Part of a small language model's weights: MLP 384 SwiGLU.
Each number is 200 + 30 x the weight over its row's rms, rounded and kept within 0 to 999. Layers, rows and columns count from 0. The size before them is the row's rms in percent of the matrix's.

# layer 7 MLP down, 96x384, rms 0.185, rows 0-95, columns 96-143
093,173,189,147,180,223,231,209,255,243,247,229,183,172,179,195,194,145,206,183,194,213,187,228,252,220,151,224,170,175,260,169,210,240,192,202,115,196,180,199,178,219,168,213,223,197,195,225,178
102,252,159,163,196,218,181,148,265,200,220,247,190,221,218,197,231,225,163,252,234,152,202,191,186,238,183,209,204,159,175,165,208,169,190,209,173,170,273,209,213,133,196,214,162,230,187,198,247
100,202,135,205,230,186,220,202,165,198,199,244,170,216,194,204,137,175,208,222,235,149,193,176,228,271,181,189,187,170,189,270,233,234,228,215,195,215,187,154,207,204,212,208,180,194,170,190,168
093,209,219,211,206,202,161,188,243,201,241,260,163,154,149,198,210,192,212,156,152,167,189,196,200,205,182,179,158,149,234,208,244,208,183,229,204,251,209,173,228,228,246,219,133,184,176,202,167
111,166,201,210,181,240,233,247,220,238,193,206,210,220,241,194,174,187,182,200,180,183,220,179,223,172,181,226,207,227,185,199,225,252,189,201,181,165,191,282,227,206,211,249,211,172,273,192,207
102,209,172,142,223,211,246,192,189,245,167,222,204,231,161,185,202,162,218,214,165,232,188,156,210,180,169,214,241,218,204,202,183,218,163,228,209,198,202,177,180,146,152,236,180,248,206,238,152
098,187,178,202,210,160,206,222,182,234,200,233,230,179,181,212,199,202,175,235,147,282,138,207,93,187,174,164,184,158,167,203,173,133,160,220,174,156,222,248,166,218,228,156,172,223,247,216,211
099,209,180,195,207,159,237,225,212,221,209,236,224,174,187,233,205,185,205,233,205,194,220,170,249,138,251,240,238,227,165,161,226,146,181,190,146,127,225,133,240,234,153,180,227,182,191,226,246
097,226,168,156,186,181,227,196,206,187,223,207,163,216,194,182,256,249,227,238,228,201,261,157,264,154,267,146,194,278,187,241,213,161,220,187,227,235,157,231,231,225,183,173,196,212,201,174,249
097,251,149,172,235,204,209,200,240,177,183,227,178,194,190,146,209,237,173,243,248,209,218,224,191,184,176,276,192,209,206,193,230,216,198,262,156,224,158,168,137,167,179,224,190,214,155,195,161
098,221,182,186,225,193,168,234,280,248,220,206,200,150,198,166,235,184,233,150,214,204,224,240,220,173,162,211,177,147,183,186,193,201,181,224,151,225,152,171,181,165,213,198,212,157,216,209,205
108,209,186,223,218,241,200,178,258,213,164,207,206,192,228,222,188,210,156,205,215,142,220,222,165,213,165,169,169,149,152,208,195,188,217,171,190,252,203,253,168,164,195,191,227,247,183,178,129
097,160,197,174,222,236,221,212,247,152,232,218,189,221,203,165,180,189,272,189,187,230,255,216,211,195,203,196,209,210,226,155,185,192,187,156,190,191,179,154,250,258,194,139,177,182,179,181,227
094,212,216,223,172,218,198,236,167,172,232,202,207,211,284,161,213,181,208,231,178,143,221,207,239,205,244,209,190,174,200,199,257,209,166,224,193,184,268,206,182,168,224,193,168,184,216,158,249
116,204,201,168,216,211,189,145,177,206,209,147,214,179,226,152,232,180,199,180,174,171,169,269,198,212,233,185,168,222,242,217,179,221,223,173,224,163,162,199,183,203,177,197,196,220,186,243,183
094,188,228,186,223,175,213,215,189,202,211,254,219,225,147,219,264,201,204,237,210,152,220,182,185,164,190,228,168,214,212,204,171,198,204,199,235,214,171,216,244,258,146,190,235,185,242,240,226
103,195,159,188,249,185,260,225,211,196,219,150,222,215,218,194,208,227,218,181,194,244,250,178,202,185,242,132,198,167,181,196,166,203,177,229,188,198,251,135,162,212,181,266,188,220,272,166,233
095,190,202,204,246,178,167,176,173,207,167,237,162,193,192,193,206,216,192,188,208,183,213,240,199,203,150,164,251,117,185,186,166,218,245,223,201,212,261,233,289,222,199,198,238,187,185,212,202
094,155,209,177,272,181,185,160,171,217,179,142,220,193,189,227,177,234,191,239,176,162,194,144,191,184,254,181,183,242,202,184,191,234,256,227,243,206,158,212,253,184,179,224,223,200,226,174,231
101,167,212,185,193,246,171,175,195,187,216,212,187,195,253,160,178,182,197,223,230,221,204,194,175,207,192,165,180,214,164,158,148,244,218,147,195,242,242,222,207,207,169,244,185,186,227,187,177
098,227,219,200,159,307,240,145,176,194,223,219,167,236,173,197,203,201,222,161,240,195,234,135,214,184,225,217,148,220,195,259,170,161,186,178,201,148,183,221,175,220,232,127,166,184,144,250,208
098,177,191,203,200,187,206,169,188,240,205,175,202,193,212,137,196,178,206,174,221,280,206,221,214,217,218,159,177,178,216,243,169,195,245,216,209,275,139,189,203,214,176,205,257,241,173,232,203
105,173,220,206,258,211,197,223,164,238,228,207,215,204,167,233,181,179,213,228,190,204,237,184,189,215,202,151,228,164,245,178,224,252,192,230,190,162,185,272,240,206,206,238,174,201,191,187,246
116,236,195,188,235,219,244,200,163,172,270,223,207,226,200,232,236,232,184,242,228,201,184,180,154,204,257,217,197,181,210,193,172,185,291,132,194,263,147,232,207,195,188,240,208,202,229,225,239
100,206,185,193,167,186,202,212,181,176,219,212,223,235,153,148,192,201,216,216,153,218,180,201,226,201,230,216,151,157,206,187,177,209,244,183,155,204,184,186,152,154,253,229,162,251,209,196,225
093,213,174,244,200,141,224,185,127,181,156,152,212,222,184,199,120,193,237,175,164,252,142,140,203,219,209,203,207,192,206,202,208,213,217,215,216,202,227,223,180,159,194,165,210,195,156,238,191
112,205,186,221,166,206,180,230,161,228,234,226,263,271,153,183,192,182,217,158,240,220,262,189,193,248,192,261,232,201,142,240,300,246,190,221,247,185,145,181,139,196,198,191,197,181,182,231,228
104,211,215,174,173,169,240,231,112,188,184,197,233,179,198,187,142,225,158,182,187,243,148,140,146,167,235,220,255,207,127,177,196,203,199,200,192,221,259,153,164,185,219,253,196,182,135,238,174
096,241,189,210,252,176,203,162,216,197,207,199,207,205,161,205,199,229,202,172,190,189,220,161,256,221,203,208,253,199,203,208,212,128,166,193,224,208,170,213,193,222,251,193,214,219,241,189,192
094,186,197,202,197,228,210,224,167,143,203,209,242,204,169,212,226,225,182,171,231,155,238,219,164,168,206,189,180,201,208,196,188,205,227,197,257,232,200,161,184,198,180,195,176,245,145,155,187
100,202,300,181,232,197,250,184,215,196,207,187,215,270,265,203,164,150,164,188,171,253,237,193,238,174,226,241,184,185,222,217,224,205,196,198,163,195,181,260,191,187,167,225,177,249,262,200,229
102,174,171,183,176,203,168,184,246,150,170,184,218,165,289,198,225,249,176,187,209,190,198,207,212,239,157,193,193,203,220,182,195,242,238,204,194,193,179,241,166,255,244,205,157,196,206,239,141
102,212,155,172,264,170,212,191,255,232,145,246,172,194,160,166,241,258,215,230,230,196,236,213,212,206,206,189,204,186,210,218,205,195,230,207,186,274,187,227,209,256,161,221,208,175,192,175,247
104,196,210,215,240,226,154,142,180,274,214,235,192,214,157,231,267,181,222,184,203,234,206,242,204,176,195,222,229,197,182,198,176,151,177,191,217,190,271,187,225,279,205,244,215,133,204,192,179
101,207,202,227,192,236,189,251,230,224,159,146,248,195,180,195,182,230,192,218,204,224,236,134,160,174,222,180,145,214,214,196,176,232,235,188,171,191,204,196,210,243,192,188,187,186,201,238,160
102,162,246,188,201,209,244,191,163,202,145,184,162,235,167,225,181,218,194,222,210,238,188,177,202,150,197,242,217,249,260,167,255,196,198,212,266,201,205,232,180,220,185,206,176,240,217,228,165
096,185,175,246,179,140,221,204,210,200,176,215,202,171,263,202,175,221,187,216,185,203,171,184,160,190,181,175,205,184,193,206,178,210,201,160,250,208,198,209,193,229,238,205,236,122,231,141,153
089,218,193,174,221,220,218,191,152,229,231,202,227,195,208,129,193,223,172,167,160,203,213,203,126,169,205,181,202,169,164,235,200,136,186,259,256,239,181,162,207,194,160,219,210,167,170,226,183
092,250,189,194,169,247,140,258,246,220,224,282,229,194,185,238,257,249,186,216,212,224,178,223,260,154,187,212,184,229,173,201,234,171,174,205,150,217,174,277,196,166,220,228,227,177,175,194,237
108,226,148,192,175,191,253,228,209,203,157,194,238,152,202,220,234,228,182,221,202,151,206,185,214,195,239,220,212,173,128,191,185,199,213,215,204,181,182,233,182,201,247,252,219,190,248,269,165
098,224,169,189,162,141,222,191,168,240,226,269,163,207,188,164,248,161,223,260,177,176,183,200,167,186,229,241,178,244,191,204,195,157,262,191,222,216,192,246,178,182,252,181,188,172,211,245,226
129,247,167,172,162,187,205,213,185,229,210,172,209,216,220,208,207,213,162,259,149,190,210,232,195,220,246,192,205,156,195,220,204,263,212,195,154,213,188,190,169,186,199,188,231,198,225,182,176
104,227,187,172,195,241,253,185,221,170,196,185,210,229,178,212,156,173,243,185,224,231,162,178,220,213,191,226,208,177,200,205,191,182,180,185,133,147,185,140,136,185,221,164,189,212,180,184,223
093,186,190,141,225,220,205,153,194,169,198,194,208,185,194,183,235,204,170,233,167,178,170,183,200,196,210,197,127,231,179,147,218,218,174,205,238,229,205,177,233,176,214,245,206,200,230,233,225
086,186,212,175,184,216,251,229,232,170,235,183,196,189,163,196,189,186,274,168,203,230,217,157,223,233,195,246,218,166,193,239,243,203,199,159,180,127,196,222,226,190,223,170,224,188,213,210,186
102,212,212,242,187,132,182,203,154,193,193,240,175,222,182,169,188,243,208,177,189,262,204,191,185,177,144,189,219,154,184,214,209,220,153,232,164,227,205,145,205,233,202,233,196,219,190,190,157
090,273,223,173,200,222,238,178,209,219,242,218,263,222,186,179,176,178,202,182,202,207,196,200,192,260,226,221,224,201,182,153,188,160,210,210,198,189,203,222,235,196,224,214,182,208,171,206,226
101,258,185,188,191,175,222,221,196,182,180,221,167,181,231,186,191,244,179,248,207,174,176,201,216,228,272,222,215,226,170,244,195,238,218,216,257,233,218,242,193,206,180,186,242,190,238,211,190
102,241,178,212,186,163,180,148,210,178,200,140,198,193,207,193,219,168,247,222,196,185,210,236,197,189,157,220,184,185,169,210,200,173,226,189,208,237,224,194,205,168,156,211,211,226,195,200,188
095,206,220,165,218,183,251,204,184,202,212,190,149,202,206,172,190,229,192,243,171,186,231,226,170,280,232,185,228,239,189,175,158,195,174,192,211,203,213,165,227,202,180,199,198,219,188,202,190
085,170,227,192,229,243,228,167,195,239,204,168,195,187,139,234,246,238,170,229,232,200,160,161,244,193,220,162,159,145,175,208,176,171,196,182,164,217,239,234,201,216,177,174,194,203,161,225,217
107,248,137,208,214,175,223,247,185,231,203,182,156,239,211,229,183,229,172,229,199,188,217,209,182,134,235,211,228,189,185,227,197,233,224,207,219,169,215,234,206,224,167,203,175,219,182,247,205
095,204,203,212,187,162,222,215,229,222,242,246,176,150,222,103,150,195,136,200,180,154,181,211,258,162,234,234,203,175,184,157,206,244,176,201,177,252,117,169,197,211,172,219,159,195,150,222,138
108,214,188,216,171,193,217,215,222,225,219,198,241,229,191,221,213,183,205,234,205,197,242,166,229,130,200,221,204,187,166,203,224,217,226,172,230,211,207,235,197,190,194,213,210,219,215,213,271
097,177,183,169,224,184,177,217,212,227,215,195,183,211,196,167,228,181,197,179,166,200,195,201,210,211,202,190,256,179,209,212,186,201,212,222,280,217,193,187,208,208,205,193,190,218,195,163,257
106,132,197,227,232,153,207,147,214,194,171,166,228,204,185,202,192,204,247,216,222,196,199,175,220,201,198,193,215,149,223,233,176,201,188,224,151,152,211,164,207,236,194,167,267,218,160,200,208
096,249,197,231,224,148,148,178,159,211,216,208,197,225,184,204,230,156,204,190,172,175,151,177,151,196,163,178,150,238,198,230,237,188,192,220,201,219,168,189,168,206,239,230,212,238,161,171,211
093,231,223,217,154,160,178,180,182,215,186,207,218,177,141,232,154,228,186,152,189,220,175,200,167,173,140,215,217,179,200,143,166,199,242,167,202,212,231,180,216,173,205,204,204,177,199,249,189
093,188,202,186,196,208,195,215,210,172,181,155,209,133,230,164,170,191,176,196,198,209,196,227,208,224,169,166,153,205,194,162,168,168,241,130,236,155,264,127,186,183,197,201,235,172,240,156,216
095,216,172,188,256,177,209,232,162,200,237,208,153,235,220,166,224,205,279,162,181,185,233,253,215,202,205,212,172,203,232,197,171,224,204,203,182,249,142,187,189,237,141,211,148,216,208,192,172
102,177,183,160,200,156,231,228,149,173,182,171,203,204,226,226,184,217,276,181,184,211,242,211,118,154,186,213,179,189,211,162,223,147,180,153,217,208,156,246,223,227,193,177,255,145,210,184,190
097,192,174,219,205,202,191,205,146,125,199,302,167,166,203,191,187,213,195,190,245,194,226,164,167,175,154,207,214,187,217,229,199,206,253,236,209,241,178,154,245,264,205,170,183,210,182,234,218
097,199,176,264,173,158,254,180,163,219,165,146,189,233,242,234,239,220,199,191,187,168,211,230,264,231,231,206,162,158,133,222,159,244,195,221,282,199,182,198,201,205,208,181,228,160,195,212,227
100,191,199,186,203,228,131,210,157,160,229,252,200,249,250,223,248,226,194,179,195,189,200,235,199,211,222,201,165,127,248,226,187,198,214,210,236,190,198,140,192,260,215,213,179,222,193,187,184
094,209,215,258,216,218,191,188,163,181,224,154,214,237,273,196,194,128,233,251,212,201,193,177,179,189,187,225,236,199,158,193,218,182,192,205,255,163,254,144,154,206,233,244,191,202,163,156,173
100,181,278,220,156,211,196,197,175,241,177,154,216,227,200,196,224,192,211,153,164,190,211,146,131,221,158,219,210,213,266,204,190,178,181,171,192,167,200,227,184,240,200,168,169,224,179,192,229
106,160,228,180,223,217,198,168,196,186,146,164,145,216,213,185,235,216,248,178,197,249,145,235,188,221,201,235,162,177,214,214,197,240,238,233,225,221,180,233,204,206,167,218,215,217,239,209,201
093,157,229,201,217,136,199,224,199,158,191,200,202,182,171,208,190,169,150,235,168,198,247,228,230,202,223,212,180,227,211,188,192,207,155,203,262,196,234,224,184,177,197,173,205,221,262,204,186
098,204,225,174,201,168,169,149,168,202,196,197,218,216,278,217,162,235,123,199,157,237,165,204,243,187,214,183,225,224,173,194,184,196,125,235,230,192,212,184,196,187,207,223,190,235,191,183,227
096,242,216,201,220,222,116,223,196,162,202,189,180,184,234,221,232,220,222,186,203,202,227,213,229,139,193,187,240,165,226,180,261,171,263,192,186,216,152,230,133,204,266,218,173,234,177,194,198
107,156,223,226,172,219,226,207,203,225,179,173,192,194,185,170,263,182,238,168,226,226,200,213,215,203,178,146,198,165,219,217,215,201,191,225,221,207,219,183,183,195,231,176,169,223,210,190,170
099,158,193,207,265,219,188,195,182,210,180,151,206,183,152,194,207,203,188,204,193,256,230,219,209,211,242,164,161,144,201,213,138,128,196,232,222,195,271,181,216,250,162,240,176,219,180,246,210
093,187,214,196,172,174,232,211,210,182,196,103,245,191,213,206,217,224,235,191,187,214,181,213,171,231,224,138,204,205,203,246,135,194,179,173,227,227,209,231,200,227,176,210,204,210,207,205,153
095,206,194,233,212,237,227,195,234,202,253,204,218,159,167,221,223,151,203,210,219,208,210,153,182,214,255,177,170,188,221,188,223,225,181,198,199,176,216,161,238,164,233,172,222,142,192,258,194
106,217,193,179,179,208,232,185,174,189,217,212,192,216,252,216,253,233,151,222,249,219,187,199,178,188,172,164,256,181,219,171,155,179,219,181,225,173,177,239,211,256,164,181,181,208,158,203,210
098,182,190,204,141,166,114,203,150,161,207,203,214,194,224,238,151,222,196,158,177,236,210,221,203,186,182,148,217,201,212,183,195,160,217,179,197,166,210,227,211,202,247,177,219,184,215,230,198
110,181,170,214,183,171,153,191,194,175,208,213,200,200,267,220,187,220,203,207,197,227,159,190,207,219,233,194,210,193,265,193,153,193,157,197,156,213,209,236,155,197,233,158,206,266,167,211,201
121,188,203,208,165,175,169,198,194,175,195,234,193,161,230,209,219,227,150,240,234,182,189,150,281,182,197,204,218,168,231,169,185,203,202,252,145,181,185,244,209,219,144,215,204,220,268,199,195
107,199,191,215,217,238,195,190,163,232,216,201,206,169,227,187,223,190,221,190,157,170,239,197,207,233,207,201,175,196,219,141,220,225,295,220,212,253,198,159,229,233,186,271,187,220,185,215,221
102,146,231,215,197,207,205,205,228,182,200,173,192,191,202,176,249,151,247,198,227,239,211,243,234,153,238,169,185,206,218,145,205,142,194,166,193,143,219,145,165,173,236,198,222,189,188,195,241
100,201,199,237,201,189,176,186,195,183,223,235,221,191,203,156,208,230,161,206,224,262,236,195,204,166,198,231,237,168,144,240,229,160,227,186,205,199,163,167,175,188,163,263,220,157,166,179,188
096,180,192,212,213,210,278,215,225,155,187,199,227,193,222,210,178,201,226,182,192,233,177,175,230,177,218,229,192,282,192,147,194,195,187,142,194,196,225,130,221,237,182,253,211,166,176,165,183
107,155,159,189,170,223,205,250,189,163,224,190,183,189,187,193,250,259,146,251,191,201,199,241,214,180,203,205,149,228,170,252,162,165,237,159,200,215,187,197,144,237,184,245,209,198,210,176,213
095,258,197,232,165,242,186,207,203,262,219,195,191,191,245,196,205,194,214,161,230,206,202,220,246,267,199,225,223,149,239,242,245,218,173,200,181,172,181,238,217,178,189,177,156,179,278,217,232
098,185,200,212,200,201,201,159,191,245,191,190,248,199,166,149,187,170,212,203,149,191,171,194,198,198,224,164,206,226,167,208,178,242,193,262,153,232,193,137,183,190,258,213,178,197,169,167,201
096,161,205,184,198,223,211,197,173,188,250,180,228,246,167,117,196,155,217,181,200,215,162,183,209,235,226,188,277,214,212,206,188,248,224,195,207,171,275,255,217,198,205,218,192,158,209,208,230
092,186,177,227,202,247,222,199,169,207,153,173,189,172,168,219,178,274,200,221,203,181,246,204,196,143,191,175,212,187,214,196,193,155,193,118,208,175,187,167,192,194,163,212,210,195,173,131,163
104,182,217,200,182,209,239,206,188,189,224,166,184,186,232,151,192,234,165,184,177,255,216,185,159,198,161,173,171,271,240,214,180,221,166,162,250,188,182,255,230,237,209,169,136,212,215,199,177
089,204,215,166,185,209,162,199,216,190,203,174,183,163,160,228,225,172,191,188,197,199,198,206,196,181,179,217,201,171,241,194,213,263,221,232,247,158,254,114,178,193,204,202,185,164,201,265,215
094,210,196,219,156,187,162,187,233,175,223,197,192,176,236,177,148,196,145,198,170,161,173,218,219,207,145,231,215,237,184,202,252,213,216,174,208,168,154,207,134,123,161,247,206,213,185,212,180
102,139,157,145,182,218,141,209,231,200,149,172,205,158,223,187,174,221,203,184,161,170,212,294,239,282,197,178,201,181,224,200,215,183,217,173,195,172,194,174,192,163,153,180,255,182,217,221,178
100,209,219,177,228,164,248,207,188,169,155,214,211,215,231,262,175,139,196,218,182,207,186,197,169,134,159,191,228,223,214,196,230,149,212,264,179,150,240,216,175,194,155,164,214,209,148,288,201
104,222,189,231,152,210,187,222,239,185,264,213,208,184,194,134,179,227,160,240,239,161,160,218,194,215,174,207,223,215,202,245,228,197,192,175,250,170,204,167,195,182,195,190,200,177,158,197,145
092,270,187,189,232,196,205,163,205,226,191,215,215,227,150,190,152,184,244,183,202,172,175,194,177,165,199,173,163,145,202,191,208,211,212,216,112,237,207,219,198,192,269,167,173,177,204,278,175
102,194,196,217,165,201,187,157,218,174,202,184,199,164,156,223,169,207,158,217,183,207,231,221,191,194,217,188,191,207,225,149,144,170,181,160,163,160,200,237,252,206,249,220,189,173,255,199,216
103,149,187,219,151,175,168,174,193,186,237,183,203,237,218,161,161,213,202,180,167,166,269,225,231,192,167,205,177,163,214,196,201,200,218,234,188,209,192,185,148,194,178,146,202,210,222,165,173